From a checkpoint of a small transformer trained on Wikipedia: RMSNorm before each block, learned positions.
Each number is 500 + 40 x the weight over its row's rms, rounded and kept within 0 to 999. Layers, rows and columns count from 0. Numbers have three digits each. The size before them is the row's rms in percent of the matrix's.

# gate: layer 4 MLP gate, 1152x576, rms 0.0993, rows 226-292, columns 512-575
# up: layer 4 MLP up, 1152x576, rms 0.103, rows 226-292, columns 512-575
# down: layer 4 MLP down (transposed), 1152x576, rms 0.097, rows 226-291, columns 512-575
gate226 103:520489538475574540474493515493507598463472536490520481512541505570505629471514576487492407539456516538516580503496571503547542455523530518516507580552520462484484511558499442533485528563494470
up226 109:505537491495499499506457511496453434422513481445402505489416485472467495611520493513496540448519511459510508429535413460512523534497546485499516519497475460527579519484469487517536452524487523
down226 108:533439531473516528532516456502468492473546476455488486532543499468478487519510532498460490558477455506493501503517459513450479522519546471541479402510494536544513456425554551490464516437520522
gate227 097:477506506450530479535479470524507482462490508469497500539466435544494489463482489486550510456506498509452480513529503584513450520558538512542523479516516391558450556430529527538475469463493537
up227 098:500483472507545495487494496471394528497516545498573550499484503445499502489524432475487504477487493468470535432551459541543540582556505481512486467591481552435484448464506533495435517520543509
down227 096:515523486448494425521541510523559514551487497562469491532524480517455562497566564500520519512532562527463471514486532495595465465483471432498586462495574465515522512533479487522505470467443575
gate228 096:529493497509508477509438485556414464490385516487495517475501468522451476529519478447586452507484491603555481438446535519481512457484516500496481524493543478578493499517497466475513469502538491
up228 089:499515523498477499534482520519559527512435496589538586540496522518576485496512506449441580500491521520513552473482538462528543503474554490551523600462494479561531528449506477499513530479449473
down228 097:512450482496569543450503521577397514472465551501476432536443523426438522461543344469408543460511536461537558493431486494480468515476486504531546485512515475515440499570512519517501449525583544
gate229 098:523514532430495589493578486506592511460512519470556504426466492523470486467554472520506457437494524482505477486538517462479449516488458487467542562524470474513435443440528472491498487468507504
up229 098:525557545419431516501582504510562460512548432515496470460563526512515453511505465454457511545484513518561484514488501516519503500484575511517461492518491400519417523503494453509485453564476543
down229 099:517478413488454453572499533470461499556498456528482478515482536547533454615472437509479483515370457480507566435479499501488520490505524493520552548435486515532531491508473466563537494477454529
gate230 093:504507576520510448511490459423498534493464521496501543537481495456566497519493428530462419492560522494532525484508503527539483473589546470594480484565471424563455474483485490496493495465485582
up230 091:502579519545573433536489424555458482491470494547483577528405423469495454491467536474523518495499455510514520554468487510506543514564474479446502590489574469442529569548511541462507482539481417
down230 099:582462584498477505540528499499530484519557497585494502567521549534457538509474464453464489480486457491523521488489528547560430546515431493535500459514474418489497452455506502512534527491491506
gate231 096:583456503553536486499492500483519497522432515508503497461518411514515482465502511485516537548546458505416454517539516458533503467500461517445518471525461503504466499463516475445454551449590551
up231 103:547468519496478471471496515517559454511483525519477523416510444521517518543498484469505453514565523524459485486535489559539512423499438504423466516493439452486503548517553509521470450495472445
down231 092:488528497502526560493510517450522503449439427508519476521573489535507484565475517475513507499478458462572533511472488471511457509449473485520517435557483493494524447489448522477483537504462498
gate232 096:518480440461519506441493494480528462492485492482522508485570519541541578428515450444456549506465529525418506508499513535450512551477575461509507461479520436511466490432512482460523513462478484
up232 093:579515482496488509565603488476555480433537497481535480478530467459501448509402531471496504474538528502472442485540421429515502484497464517514477486480454520526470567452572472533508471505427508
down232 094:509495505516500516582492582500535596492497493501422527542495509474444547494498524537552489470472447552562486558531520489556514499463523536489436538461511512514531445507496477508503450536507516
gate233 092:517481484422527492392562502523545554524500479534534451452439537570526506508482450491481528557478463498538499497520505473486540481561521517460571545547430577481504434488470513529516432528437536
up233 105:566543524537524546522431444489490483547485443566487549489479545505483539507450508557499468562481469546527474520417513497400503501522448472470522536517521512471524500427426508439458453556520499
down233 104:442456452487466426453552555459438474514506511435497537508529517501469497514445464546500516505428471516494477533486535454495489464467535489472517435499490483604464437449553453463529479550556497
gate234 102:531469463488568491441513505558514479459497507494545534499460545499512573509484520515480474497468455527514482599577488523510451474534508513462505524540479607456514473469471614436500477496505445
up234 091:515539557575493521551472505570560501471483509488504505499549578579474581507493530475517537453463481454473477444508435516561463468503543495541540464428476489500552469478478509436527510599485535
down234 096:561508561453534560466467513415496493553505524459459519538505550477505451505501564466550439528475473432513478502542428519501399520506515494525468524505491500512530578536498551463540564486508510
gate235 102:451524594485472530485508504529512534498407523530526499515540489493518537489501411452526491482523597489496471477416466531476482506512550489486501429545526505471543496581528451460465565435507482
up235 107:495530391443431566526512482452531482469530470470484476536507522466558521505424510482552554520503506498606447451549573495521539491480463561563475509473519484514467483433451529514493493540466520
down235 102:472555552483532483568503476505517498500519514522569485497500528508529520452455440403561464507598550590437559487506460513491461451504484549535459480471557555503567432437528589517509506494449527
gate236 110:431449441520509544452480488448532529386504570490488557501444508479519520505552533493542470428535482575439474501403422541496488448546445451505493520480568449516512509468540463400593494437507538
up236 103:454494496515588629430551497467581485500494481532452427539457492461456489465515521495450517493475540537514504452518461504449462452530562547563512499446472495480557453533451502466503559546528538
down236 103:528547484542450527480505441554462429465514467492503499393538477465519525452535501568483435492506502489533487567489513509481487560518485441463517416491443455527503549505539487528510501499405584
gate237 099:478470512516487495528488528515534461507501567555500456502517486562492531453532506497510563495534601501486530517517458456483501509492536561472586481476543534549497479559478570418490590535617495
up237 104:571506400483509465486488470463467519534463469466474502461517491408500501497480552505517463526490464473502473536476494529492455446517462473558393512569477517441523459503474468513452496473452502
down237 075:454486510558433532516538513526548562478471558525511478493489471611541519407570373506478549449488579533455525494497499470487520505475519534529578521457519460532469532522540481486565557502547525
gate238 097:529422583435453501550462520495557476423509450497461393563500492575530496532489448543444520460576454490491512442517535535525540491545478509492547479476584483453503465436452546463483506531535516
up238 092:465426504480512540555516491491499520556488528454527512478484491512536534562533510471540467500570509502478520508515476566472533425497522578543480528459499585481495512503535477544525446473446441
down238 110:530568556509492483459539489561455531544515509481494581511508525485463519561488453494478401468494458500519536467507447485533513509499426489461457588446500490514524460529498516558537428461539474
gate239 099:457478451529429519601517469516481552502510567442495530478493528419555490512506446537512538517422485576460535524535567531444536542548490564450510474561472461498489523513529511490511559486496526
up239 092:463509446497422495532523546563495399500490491452497489565448491505480515546516505456443493491443578557607511444478435566486518456482456503470525499432415461432467462497557485436493540546504494
down239 094:574514413549606485500476464480455536497464511519475505483537499508525444492475387554587458512560479466532527512539444506511476557572493508459517459638505513530452536506466528461512454542449437
gate240 102:425535447521435428446492542478495577517534550439523482510518538518477549542468479493481444565477525523477535497541472477583473473437484540540600503392504502523506478483447455463533526486500441
up240 091:513445482515449515457497494481546499514481480444440550515495552546371474489487478462510486542467479479465488559534524498531481491514420459567484479554530502589503487566514480474465473441512542
down240 095:488517480480492465444489465514445453513445467496525497539485486482568464507516504437519515497506501464537501482458470514523493522527544420465475530496490526456512495504516528544542559463563507
gate241 086:477505413571499564497466467567496503530505455488488419518501566526513546513588573432485558447448493411554532564494468518440495551459513546521507519510481458560513478509564592498504452512463550
up241 093:528525570537483491495472525389501480505477537528555571496545493522455485525475486487508502456605572511472463494451545443564455421547549469485536483497518472489495465479494548481509474412423527
down241 094:514572493538488493435463480478468523506558466474435433481603449545498552550541537469587459470513492464513465452500570507541474490463459423452597457492480455534493443481501489484459528490560504
gate242 094:494436479479460472469487506479490527511531495492464464503573562391470531478527502474450492500559474461513491565497543397567488546471519465515517464479473467483475501524472523519500525515512458
up242 099:534568563441477461543460425461497456458554515558487467464465413410470503490446487456454486486529501510493470499490489502474450486469518529443443435581432512463466519471497510563463483477513492
down242 102:526493540467461526515548490447528528536585492443547471488583477558449532545502489482512475476435493426504528533527515553519515539536533530506552510526488494537554470430517511427552491502457460
gate243 103:455502443499593467512454462527499510519495488478540502487526519511481534534442550510465448581481497529541475484504489434442517486523544587482589455474441462506466492547510488473478540533542624
up243 100:512521508491540523497513457441437499470534559609468475442557494508533501566509473477527490458481575457513486490441503557511460499536526522506457488518532563430493550458455543496474494526467477
down243 106:475543483491567491456445563522461540568544500466476548477395506471504496453435444538523431451460455453464475477550583475467524553500466523515450532422422434505480494489497530435517519501471486
gate244 096:408539473414512476485495514544504453479607442538518489574499531439528544526498498492455497471604436504518504538521571517482561537518529454532512479498492489474498514583533497409442489510542528
up244 098:534489515479479563473475550471532545469531610454599512462558523481489474460506474463518482478468534500478560557538565523535463397486512507505451494501454475491409579508473465570498508439437407
down244 104:528482541489459474473471514537437432473492519481527493445537499497561489477489465519459456466545491516507528577469473486536506529485510474462537499480552459464478520524580535446480495460494559
gate245 107:474558500482522486494527498473546504559500491538536482509553526630445521557523493485523501496481550472445461478489508397502511460495543527458518521506440509506515494470513528479483475553407469
up245 102:498532434544477510428490439464617449413435528495464504477542515453574465474483459462532544520497397484483509513497527504532469510528504481505448469543555505579491475559493565529558485495491442
down245 110:554482554476498474488550409424518530529503505510522480539490504522453506563477461478462538493561467488482504550476487553497467503464488481481545564502505435508481514551536528507468424605525447
gate246 099:468518519487456467422545544454498571511514475507484532507499495477514522610529433461463472491432539536482524528503452510445450500479493536525524508431462502450527497494460471508525510506524505
up246 104:471504568436452511518527535527523434533480511486551565482516527514560530450478477509513482486487612577482471496472481448454446512541494488454526458503564435519530507443500484557484519496524481
down246 105:561483448433494562527568486514538489476529531417460485482538560446421586437459446622516528515581517465521514506514465507492439503491501517450511499457462468489474497570499504441505484566525615
gate247 102:491501494456440397537505448456476456479493474428518481469450507510535497530465511494519432480551486540533567578546447498509477502488497415489467478428585537458426436509513437517553507485445468
up247 100:409445550595416466490550535528434441522545467450510497469510455549452493499505519531531499484500491590462448499550538531473537498505567448523484424425442549499543536482475548442597460501479497
down247 096:495552432508544518528481454509529533494534500491444529443482501491488453470480489477468447497500499481510506497507554454473544486525492458468526511460466535479461404535548496503484516501429436
gate248 114:514504453466425409493530489500531535481443576491490579499445471499535507514562461450513495484498481541524540555455491524461547470488485486499539437628519437498458478472494450535450502506475512
up248 099:496540502495401504477500527484520568510542542524498511498483564494500457427522420461503480439496443535409567609486443468534504460558470526494622462561540422488475529590470532579444478509436513
down248 112:514516539567485555476513503516578482566507432544568497481445562602498471516475491445543481476504540516484509540574534433465469541505508518490485617526478491509546515504426517463479591475463436
gate249 102:532554488472536502506492509494462495528516435509520527492526494553514517417479537451448481499555528460512522541547577506486462537558425499508492524509519494554414538475457466491551512488529455
up249 099:459482421559452504485464446575497435494468487524541476521490502529516560524606561542564436466508400533496545533456482524549451514538465459506530513488496483515547469498492494529521551589452508
down249 103:524508454513469434548498536509527549519538511546542495539452458526474479481449514504451488507485612484565478511470589517468499516525455534572523605466550473509457478464460519450541472544537525
gate250 095:472531492513466526500514474540465607462467437495509449554496517539447496470489547621407470531503542563478489515441455492491574519631530549523569514504473546416548542527466502451435528484446447
up250 093:461495504506459514529426501498458528525497593528433555512532521567513468506491532513536514510504518572501536456514478551433514478411469501467486543488474449500472492492539546536489450528565570
down250 108:458528515455540519488518575479492472571509514499536495504467461473461464517413488432508486468533482453484490544533536494522528507464529432518475558555459524534445457477459496476493507492482478
gate251 104:490518565517449434468530473474498441485546506476538539477531465456523524510497523467508541523552548439517548530522484530497503460468468581455629542473521461519478467497502441519553483522446528
up251 103:520492506509518510467614543475411450510587524518430510524477457499488424509592514448607465526537477479536503632500477522495471538467503483524515436487449515507559505476470391592493532530520539
down251 100:505520468476536524435407449562500511528538526549505502491501472560518491475456546482500558507498440508459531458500444475418512471482502557545529552447489492446544557476453470472497478475473470
gate252 130:534461486512569462507536511513483500468458484558467396523508447555597555486499419485509461543535447533483551539557473503565554541523500544464467531501463494475534512489556414488485584475569479
up252 099:471526532441515595492534436468504544492447467548449545521533401526520546512551451567506480465472446527500442497553454568551502514485448473542455521547493546407501505508497459590503533357512490
down252 106:539434524525453539506494568488437477467493479502540524526534525479503519551511459462528528509549447548423528473492550416484545475573501476491461476513466481569539469483503458435475541531522461
gate253 101:480421524505494433518479420489454573488414587619489525499456534468460487496510566512503471529499489546530602506536533495506479496560525499565519490467440549483483467553463534494456526506541456
up253 101:478466452531545523544480509502551552540465483504501459471478471448472529552480531501478586422458446508449498487522506518554503516460547500532488569531549427516490479411536507478530547478601457
down253 099:443499520494597415432520466454467507504565479473497418484532505521532536487509472597566520387518433496473501494456503549573510466499530481514505446464474528493526502500538638505533485526503532
gate254 103:404610469498449498531516462493503590510561522579539486433520526533456441489507575462475544650565464489540540532469485552522494525496520483509518521430551540500529503479562486467424513471510563
up254 107:475535485489495499527507550436469640544502439484463503469496571590462525525461500473426496524527492509486467479390425570473457562505497524520491507486515548490554479491475519490455474467463501
down254 100:438566523587460512558519438549463563466496529502501514507503473439489561586420524431458505544470500552455531538594518491526521455455540505524528532432495500480445505434509450545490516499496508
gate255 121:523478528409458522475484539499485439460531495597448593513515571474506459464505478528561451442480491553434513524496527471488496534536471494499490525520468481481531515516442541403539467445545474
up255 120:470525484584503530526505497492507530484491498431568480489443477510582561538595546455504464523509497547499519497491390561537481467470499546498523499479588525511503483506554503577475533467481490
down255 097:553533577437431495517442516510504602435500473524462474573551484475473497529532439518446558487559460412459544509507522503527613497453550461476530512499548518493479499543458530455519480532552554
gate256 102:469517509529469500515483582519555494493523537468496484463471469498474534528513563499478493501495545559499447485435517590495495473461518419521543470502493466483434521547519456487479517494444475
up256 092:438516417466432462567455533489536455459460493541517573541577491487509557571604437548484507410502478501507511567518499466502545467523523510482530550477533500535524523490458477484500444529536494
down256 098:453509494531536513514490500440475411570501542528461502448550509524486459488533509477458485443514546478529476507477479448554471512528475511515490493492516512535539482553490510479487594500505488
gate257 098:529512467472493454526517590500514499477449539586478463435466512462510524518475510521512508454534559483541531581489528474509449559492548453495515580487518490447628516452503507552488532510521438
up257 102:545476502563447526548536503554569481504501514549475524451453491523438462502413499525510428469404520513480470493450538504553480505515450390461500563494565447467601535487518500468581479539472464
down257 102:482462507498467530417449475439492456521462480464485551496512493530549478530566452496507501477561468473447530511549417481484481468577492518464558453517511405512506548476464487501498487421523479
gate258 082:529473454485445463492446494481528459489543494543508447492509480501502499523483483608512521492578460495529471584510459447488488479436459469549480473456488480561498487517478480496473480492452529
up258 090:533493515432431444454521536484532489531507539584504472440561511455449505572515490430497549478516461502462533425488526429511482477495463450532508540532515467540437534464504472504518465479552528
down258 081:459451570504577500492492433459527506513543495544407552514418548484445519443478619572457496536514495533501512512433515513462584489483531434506467490454507490482507509478510466496462559488495493
gate259 099:542479508493507566472485486505537538439432553489461564499517485468524526472516474473486472489470446441490502516575530451549546481483494521463559525611503431480473495475511447545518503494529496
up259 107:513498519528497521487521567451456488516482520470461502579538438573447532511475538499484504432417483448440470545533514465549483530468515520432577542516519490536562454311476518496492455460544525
down259 101:418412539473520486479543513546451476520487501502525497444509517490442418508484454486532575459468523489429464485473628510500527464461487467515520537562486422530442492502447478427473485485485519
gate260 102:468513492494558455446510498521534436487550509488482468463507540513510477516502483568518457545545486602558457562549402475552504532462530455453480468516538507483447406528413437491505502531479601
up260 096:493478539514569456513465455540503426428557549512510516495466540509441508458544530504526475529528529526588508525503531482510534482475501551504541536514502489491438465554493520451501522440598580
down260 099:528468530511560483483551512553509505394477488456469462514464489541507497497478508549502462494504561501464440517492471577549494493460510434492465547359436461471477514503542422550532541553515529
gate261 095:584438520480504517529497487527476528464405532495517531444551510503538449562497557459525499518579528485522515454450565597501553503492475502554558487530474491368493504491521485483524527548472617
up261 095:514481488537446429468489484487419448509495483449509473610464486542553502517480505435462528495465522518499471399510506573581496528422545507543477438493497435499567510440446502462518499480415453
down261 100:470440479499527514493490488464523493455538474473477513531512516459486465519460503582496393520473452549515496507427481427479486497503500496550482532502492466569476479485531407493502494552506459
gate262 100:544517484528521548503570462541477503509539493516487489514460479565505503485517479524515465446480532452541475511454553492510506461517475497432463554517437489509456549470536545445514474507443538
up262 098:466506547522491470481497463537545476441457526486436553493565435512476551519415467466469498472503446500464493528512446484464529469507509447511460444503510514472564439510496477497484536516501550
down262 104:552507507444487444502432525503493528511505485581522455502523543528516477553492542481560499552511578579571518542432510474473528537531490535507406520509497524486462509473488528451514481450499529
gate263 106:534538483447495459601495499519519500466480475424517545498524520549477536543596482568473502537550494555517543457432461481433482428539514480483483475537512508539541524500529500472491517506481484
up263 104:515528523551424447598411484541542437447496547538519557488482517473474551428495521511484472472461482535560449522518516451456492527495496507520465502534558507473503507497564491499502492536449468
down263 092:564481525503558537527524516516503460474464443413477486542534528452499506573533466511477479490475518449475512506430557418507479456468540454500497513429482409480452525522504454497499587474528482
gate264 092:470517469512449428429500475484506499490451543494506452469474506538546608500461503447525353465491579482503580529506479514512502543554446508501491510501563474432426511437460429482486550461513471
up264 100:472426535566461468471551533504499469475534597439479535534525456470463539483501505465529454489463529490474602511464520463508461557468512504514471488470544545474458434473488413472443571444489509
down264 095:491480484506593461509459434574559534471435415489545490446507462482543519476608426521497519490490439459568385511497456528508536480527440516574545542547465458530485514495527491533476531524505494
gate265 094:530545470471495481540564431521484514541487448492500520481494525435583554576546473466483496510537504513537537480445561600542461493438489577564463502515529498515478448428460485530516494527511530
up265 092:472459526467461491535520473514532469538524446476506491519527483515432542611461426480529469480435493450585581529460477578531462462555528523546525514479445512495509372488498460562456555456473507
down265 100:533460531469489513467470517461473526542513564521436456485495586550438461567574559489508586513549462492602419509501499552529538526489486465502449497437495466526494533538441452549478474507443497
gate266 098:562478518417551481477461472475483496480458466506517421458420484475529485545443500411519495500504505531559497484505573571486517506439509527499470553514517512560423415498490509539460533533478510
up266 110:541505517507567463452548457510586572505615469488489482526510493616535542488496499505485518537475591450491472631432487551425548512440494528484428454489513554483489491481525492524539473496478432
down266 099:462576481480486507463452548492482453472467520520395499490508448469515479480483539520468534498550451484520478473526477520569473440528491450515442450577536564518509484537451456520481509488445555
gate267 109:489534457524512528490510486531515465518517462539500526491554514520507496438539466495556494455540475445465511540465468504534490574535497509532522494482447478519504578480456535500507421533489509
up267 109:517534504469553494472485513489443495512483476520428461480508526483561503523431492529534505489487547488467470574468536479523451482489510490527540500505506512468525626524511522542543409467485497
down267 106:463502450507477533532495507427497536468471462534548550515565516541460508480564445509486521556567511459481472490451524455510532477500501470545492465448495466522519506517478520488555500548477588
gate268 113:485504471536515499480510483531567477460426490464494549522500548503513472461538480466541553496522484432454482416467573535501516484521463474494482623523504457473488567505510506518510576529567516
up268 107:542496418502535521520520423475520480401490479425589527455411529498538516527489540485515523484511543531505459432461491450475424527496484509455433549494509523482528512462506521488521497479485536
down268 105:546480547553461459510496590548469525500477487501450504549498490503558393425496502494588531409555505461485487513452507449485526430533541504556439576540414406485466434507458557420454545447484561
gate269 102:467448525535488521488401505461512442607492510542563489554496479532552414549541494518525545495497479516426427558548517514490530487480479514466513527533416505547482502449504458449442523497514441
up269 107:517503419432465550491533500509492513485494462523453494499502468486491506487430465543483522582523496547500517613487462507488474467463447464512520435462454574528563483506532515525448512461545426
down269 093:464542479524512413557510440490481539415441496489455526539514592502517428495470576463531516489574482526479511510473503571473535568525567492494481502458544507435470531520520547577430419563439579
gate270 102:512529492511449451443552469490485447538521492512510518520549483525557517520469522490507498535422456560499490546468450498477555475474549522458586563472483521465533422424481546532501485459472507
up270 105:488567495580481480439434505529539518491481452503502534442490471488490561490626519532462462475515580517490448497503435492522440615567496547535512488505482487458513520472458471549527470524464483
down270 095:444439474473515453514474450434449507434592484496476540538449524504502482498474467452476445526503526490446536504465462464437491499521510509512490505465538477549586399438521519557552437451420533
gate271 103:498457459474481558474570497563518568514401465530477495525512540517506469513483523583475498492509422510505495448497463492540430483509383513457525500490473422504455554529528478516461466512540486
up271 093:491436473519556440492538480531518450510555518497455538574478540555489467467475474465443546550475514503516514553528564447491489509519492503427550440463542544459539503544537573496500512545503471
down271 103:425504517516506448534526501506529414479526531516454488484562509482447485490478474552490502446517508479493540493460478646498543460421510511490454504515456587444532476466433481453474416554485496
gate272 094:506504524522465543471498526492449523452557506467477537568480450504505537518446605458479489545571453513416490369505507548479521524501476517463487401513498472464503399565497457497500486484528487
up272 099:501539515516512513483476439546448518497538468470499501585536529534552510567450490440522526494444469433492503518484553554518480514508492465558533488558561511467484440511502456450445543508539497
down272 095:507503480517488484518501492452557509490513496528560488462431471464557438561581590453479410506428500570489485546543498504465445559527538537487542484499481460500455521488512483516559529534500451
gate273 093:481527471505515505483499487487460459511530555536449505460533459500480534609492477551510472510527563423454441526503546499525479494453405544505507585539486455535460508462486492512539577530502467
up273 096:475511554506449518508473527467507439522486543480543545474504495527537499537493507465540578496556494531482469499478463485494512592512476506483505462461485533544507508506504481504472495548465532
down273 102:522479521498526478507481441558486519509534450501506502492429429516450458535493376483529423484518435560533522470450481495533483484463536511573484565612516515430487498506453524482533499471531477
gate274 089:490530440407472449447520453469491486463545435473497490494453516537450488504484438490545552473486529488515476497395498525522469511494478491515444540507467528515528504431463533459472493485534500
up274 091:555461528529463544453462516456525459527457576503462542511472431501534508509407525533437502480489542509419481546510577443522438506475506492495516500454507430556510484591486505508527449563549535
down274 098:476521475411499558599418502407511434473459489530539513541512497574525497510507452553481559542543440541515446495444523532490530474501489451541447497462462463473477440457564482438445554408516493
gate275 096:483551510468499549476524469494528511488541493544449554505480483500460535436495491486525495512561473461499572516451500498483540465477518402505440500450494520497559452502466465438492461488482472
up275 099:464464533497504487479553531537506488513536486559515443516529512533483492492395509486519533520417435511451501442505546515512549511535452481490497503487545464452494531503516466520506553527474564
down275 104:543518479552493596552485522516513604495534462561512400468437574433508479521476526532468454506465587457504467427432450498506524557486531474520480516611450477465515504529504562506473530545523563
gate276 102:410515520506512494460487442464459530514445496421513461456528574501507545519517544470546561522524460381512491483491548511422518474452464551519593553460547484469514522499495494513501524533479462
up276 099:523501539519447407519459499467492584506526433582497508534500447511432468516497549479584516560496492558418516510522490500545522479483492540490585495448530486547518476421547572449512539472526514
down276 099:454434566499513528460447532522463481512473484424463512526536489470481523546579426512521483506526463505529572472476536528510529488517509431466545522538514500503502492558374494558520466497475504
gate277 104:508501506471463633542564525471441441523512564496497469494526478517524505511500498484455448448511436507459521485508468447464507527567459515508492470559438466524499520465433490502500527539556525
up277 110:529496554546502480463453508494513511486447465552467490494463571461576533499493475540533502510499478555593494482489439560502502463491474519455497487520510471575535378539499523560516474514411416
down277 106:496523512550442471474480476460557502428490472492473487456548405503448568511508514531537525427511531459521503538430566496520492578531457511494437457465460510444512541406537576504550464519524512
gate278 097:547541506470498533463519420460486550444507524514457521482535524647479402517396508498489434486539451452538536526500492511558521524465451519505497499492496499513504498567535434483480530447491575
up278 104:452459459493551564518461509501504482479493409484505484532546487550548501472522482549497503477492450375439478513562497456531524523518488451475381572526512423466489457485455481440460514510430514
down278 084:463489375518475507423509433470556469572573535564450536505467505452467474457422577480521510459447538557573491445499427495489438573529554551521591480515534570554500489562534559518526458528558473
gate279 100:478423554530415438561531430474545577531471457484518529438419497485467540636491507496500506471521512495553485548421507408489560435543432510505450551493571512461595501448507547454494494517503516
up279 096:462495479487496520451458532491430452532496495585464488528523537506552480414460454486525495511489504492472505501521476524439443446427496544559475492509491461495492552557513526454454471480413462
down279 106:463493487533435413467525495455455583518552488467544602472489474441468511540471516501499556540465513486535474533427510475535523426510484492488507590425595537566546437499516540541534512482538554
gate280 101:502564463502504437433503470514551490470552502525564500478557558564501537437467560512584492534525505493547499503503528536477509481486504544505593519477466529505489442508547523498486526493490499
up280 103:447605450532533485561479523522461427587453457569599496463596540531471468459514501555501474545497487488510500506487498548538511505473453510565519496366490517546510449472547505497453486512463465
down280 106:517586541532510517522503544482498509531464540528533528541523562470480541476519490528557491502492490483475507550498493506514481511450471508531504495464452572534568431515535539517476525479539462
gate281 096:489489554516446461468515513498584540548457481537524510523537531567510527512484512452422530482420483497478412576533456535439487446536531498499537475568522408479447500500464519476530488561507456
up281 094:443483499530492468509586537435477495495581500464434422473469597466558485515532542508460461531514465509509569495494524502541568526517554502513525467534497527535513453570486540509462504400525505
down281 100:526593476535551526453432435501516449446485504431595473570476549499471546468517544493538497520548531542469532496533579432533484450405485491535515435489513483545559508547478517504516523615531488
gate282 098:431521433473586424548515516498525511501467484576485564486528545520508507435517547442523514503445481563546543527479570472508449504555534589515489518540478506458464479555479524522500480512488532
up282 099:475503447505511504526464557475538419447487510456469554501468531468502422549501513487536547560534507483505447479453493515474503505475579511473498498515523444485519473523511522481525583559505488
down282 102:466534500498501562484495518516502487527578512498454550509472542450475469544548504439467417519543480459503476529482498556473513502367550545498546414501471524573523484481424506495481469469476478
gate283 095:465531481491444446482482453467532525481438525527515501539499467534574570455500456429496539525565431434516465520586466514462543524519538486390517558490494535453541469497546462550439557493526506
up283 096:498404526512413490541524528450589509478566494510513535521469524506439462478508480498496510445478558510523501434508476425484557461508622502515523559444443502561553471487501481465478520489490486
down283 107:563546489526404449547421509486435517411518501523427550509536467520522546479495399471480524545499485532471513490557463519449482462504523546426457530529518503554470518496513409513498544467539474
gate284 083:518496466522397374554470554479413530505476611523504516513550523575492546514533485489588518443514528461458478565529458426495384524449471493500537528507500530451516507501494446485543471537502521
up284 082:559503560477449433507565461477501569469523498598462494464512474463498605472571510458535433526470572494490494425548447433518457548501575453514512529497560476512476514490464529455510486488521501
down284 091:443521517552518529480507476501442481475416451530487497539499470550441464459552494571521437491500545456489516513470491480515526540454481442506472471550455471505483549494510509500519530463435582
gate285 086:501500482510535508520477555515446480568516494435457509543556567416483539563415520599468466537485541498508571462508477471498527485497510477489460520488552492473562578505549537477474474499456423
up285 088:569507495501527438473534490431495546526450527482508510442533492466519517457521448434594509520477477527537561461569508472490508528488460523476481461454497533510467496545524515491563513534558520
down285 093:495470485545491534497579501504475484524503519533446508468508452500506525622512525483457514504586536461490493522438535461459527453522538449525532426480520484516515452484442500569507541575462504
gate286 089:562504532515535554465467480480493468519409460546471492492507498471594515501476475441447508479501478468547536479533479543524552476422477542469470520488498475557516522562464471477508451499575621
up286 087:443487494464518478469542509565441449441478545508497489441479561572462534474500494514583557551524510517508511462485467517507517509545564507574436515551493495471506501497500489498535510506487508
down286 102:445493478481503579571521475495484520437454508449526420455471485492438439527467431460507479495562517532452544527533519510457499484546532547487485478537518440515453512550493492508471470507506508
gate287 098:454462539524557471438510490463575434524498508569543534534500484463568485526461504433495539501499521543447512537468474471489493528482438451480523510473420494562559565521462523408522560493507522
up287 112:548461381477504582561538472500599532546513524522469535496466505517514387511521451499477436468531495522481542516492436421432508524566557513479535527494542469486503478475481453532513540485515542
down287 099:492475525519519430462444459455491508405490477442526467541505491508532506515478473486510542452476504521479497511438519456471493537452478486516507538444512475479516488439490587499515501585533503
gate288 132:554535500501475470511468512509582527545472464556550456528472520479568504471467500418485540485477493546534517469534467533489470517503480529458461485499480500588485494544519512416476551466476491
up288 108:486506486527542458615504461598439486519414529407489530539540552501469527513504600528496468531540429569471474504513506541473439502494525416505501531460444484535536454461523562522560533571509540
down288 107:466511425460511514508473495582483434440444504530497503474547541554495533527516520496495550530420480487528462559548564501528491456563524517537519481465442462475570546464447487493449576527541523
gate289 088:489508470569462570507466419453536516479554499524539543501498589505520414579500452496494487471495506473549462517501506405506512439468547497562539500532451502560550488513459471507550514476500480
up289 091:492463534522566533523506458498565508459477417527474466433444457419463516529488540550544491451514461483473476425534451520552436448521520503496420462489458556496526572578504406509491552579514520
down289 094:462561473530548439555436538435596467523497528478447466452487527574500514516581541498514588560484548564516436491565535402547544510475594477590504492502568559506510562451493443488584471542428538
gate290 105:454492490420427541483518488520458434489460558501478459539455502472539565489505526460471459481503594581473528500557505505534471506540465408487510507463486570516479523514505567510568485489517556
up290 107:485532515507477533523494492537466535481428440537559556493481562531482498495469554430492490510576518558476575501515512523538454527593445465573469514487487461350500516462495528486424512500455526
down290 092:523554408522553543538577467511485488472492525466533494545508423526558459503586420554466493516503474538482524415432498468473502511407551603491540477547532472603518415441544538542446472469528497
gate291 106:465579485511489528443518517483475484463533515530509427473454567543543498482480491470538443512472458429538580497523645455498495529430476542549487601524510518505547558571530548496499438499537575
up291 106:476502525479483494461469448523591488477531534473511528524499510549476574548555517472483470479488450478442464510566442473473474442540494532416486464459521471455438419535509475468525485492545489
down291 111:500502525537536456453508481512459528566585478537512470513448409561492470468501490466516493519459478523536540482420520462528498486541505518545503518492531567472535546469472548442463493484531383
gate292 100:538582432533528476499538520534470537504462425445436500463424478473487509506473538498564502477376435514409487512512555510490501521525527531514504443504453433535525608471451509505466484544532480
up292 096:440525471503495588501492549487467468567453440476509465523516531486510504482513503529434473409525497522509481512494458481492500546481528454453444587425448467522585456540497544511406529497446585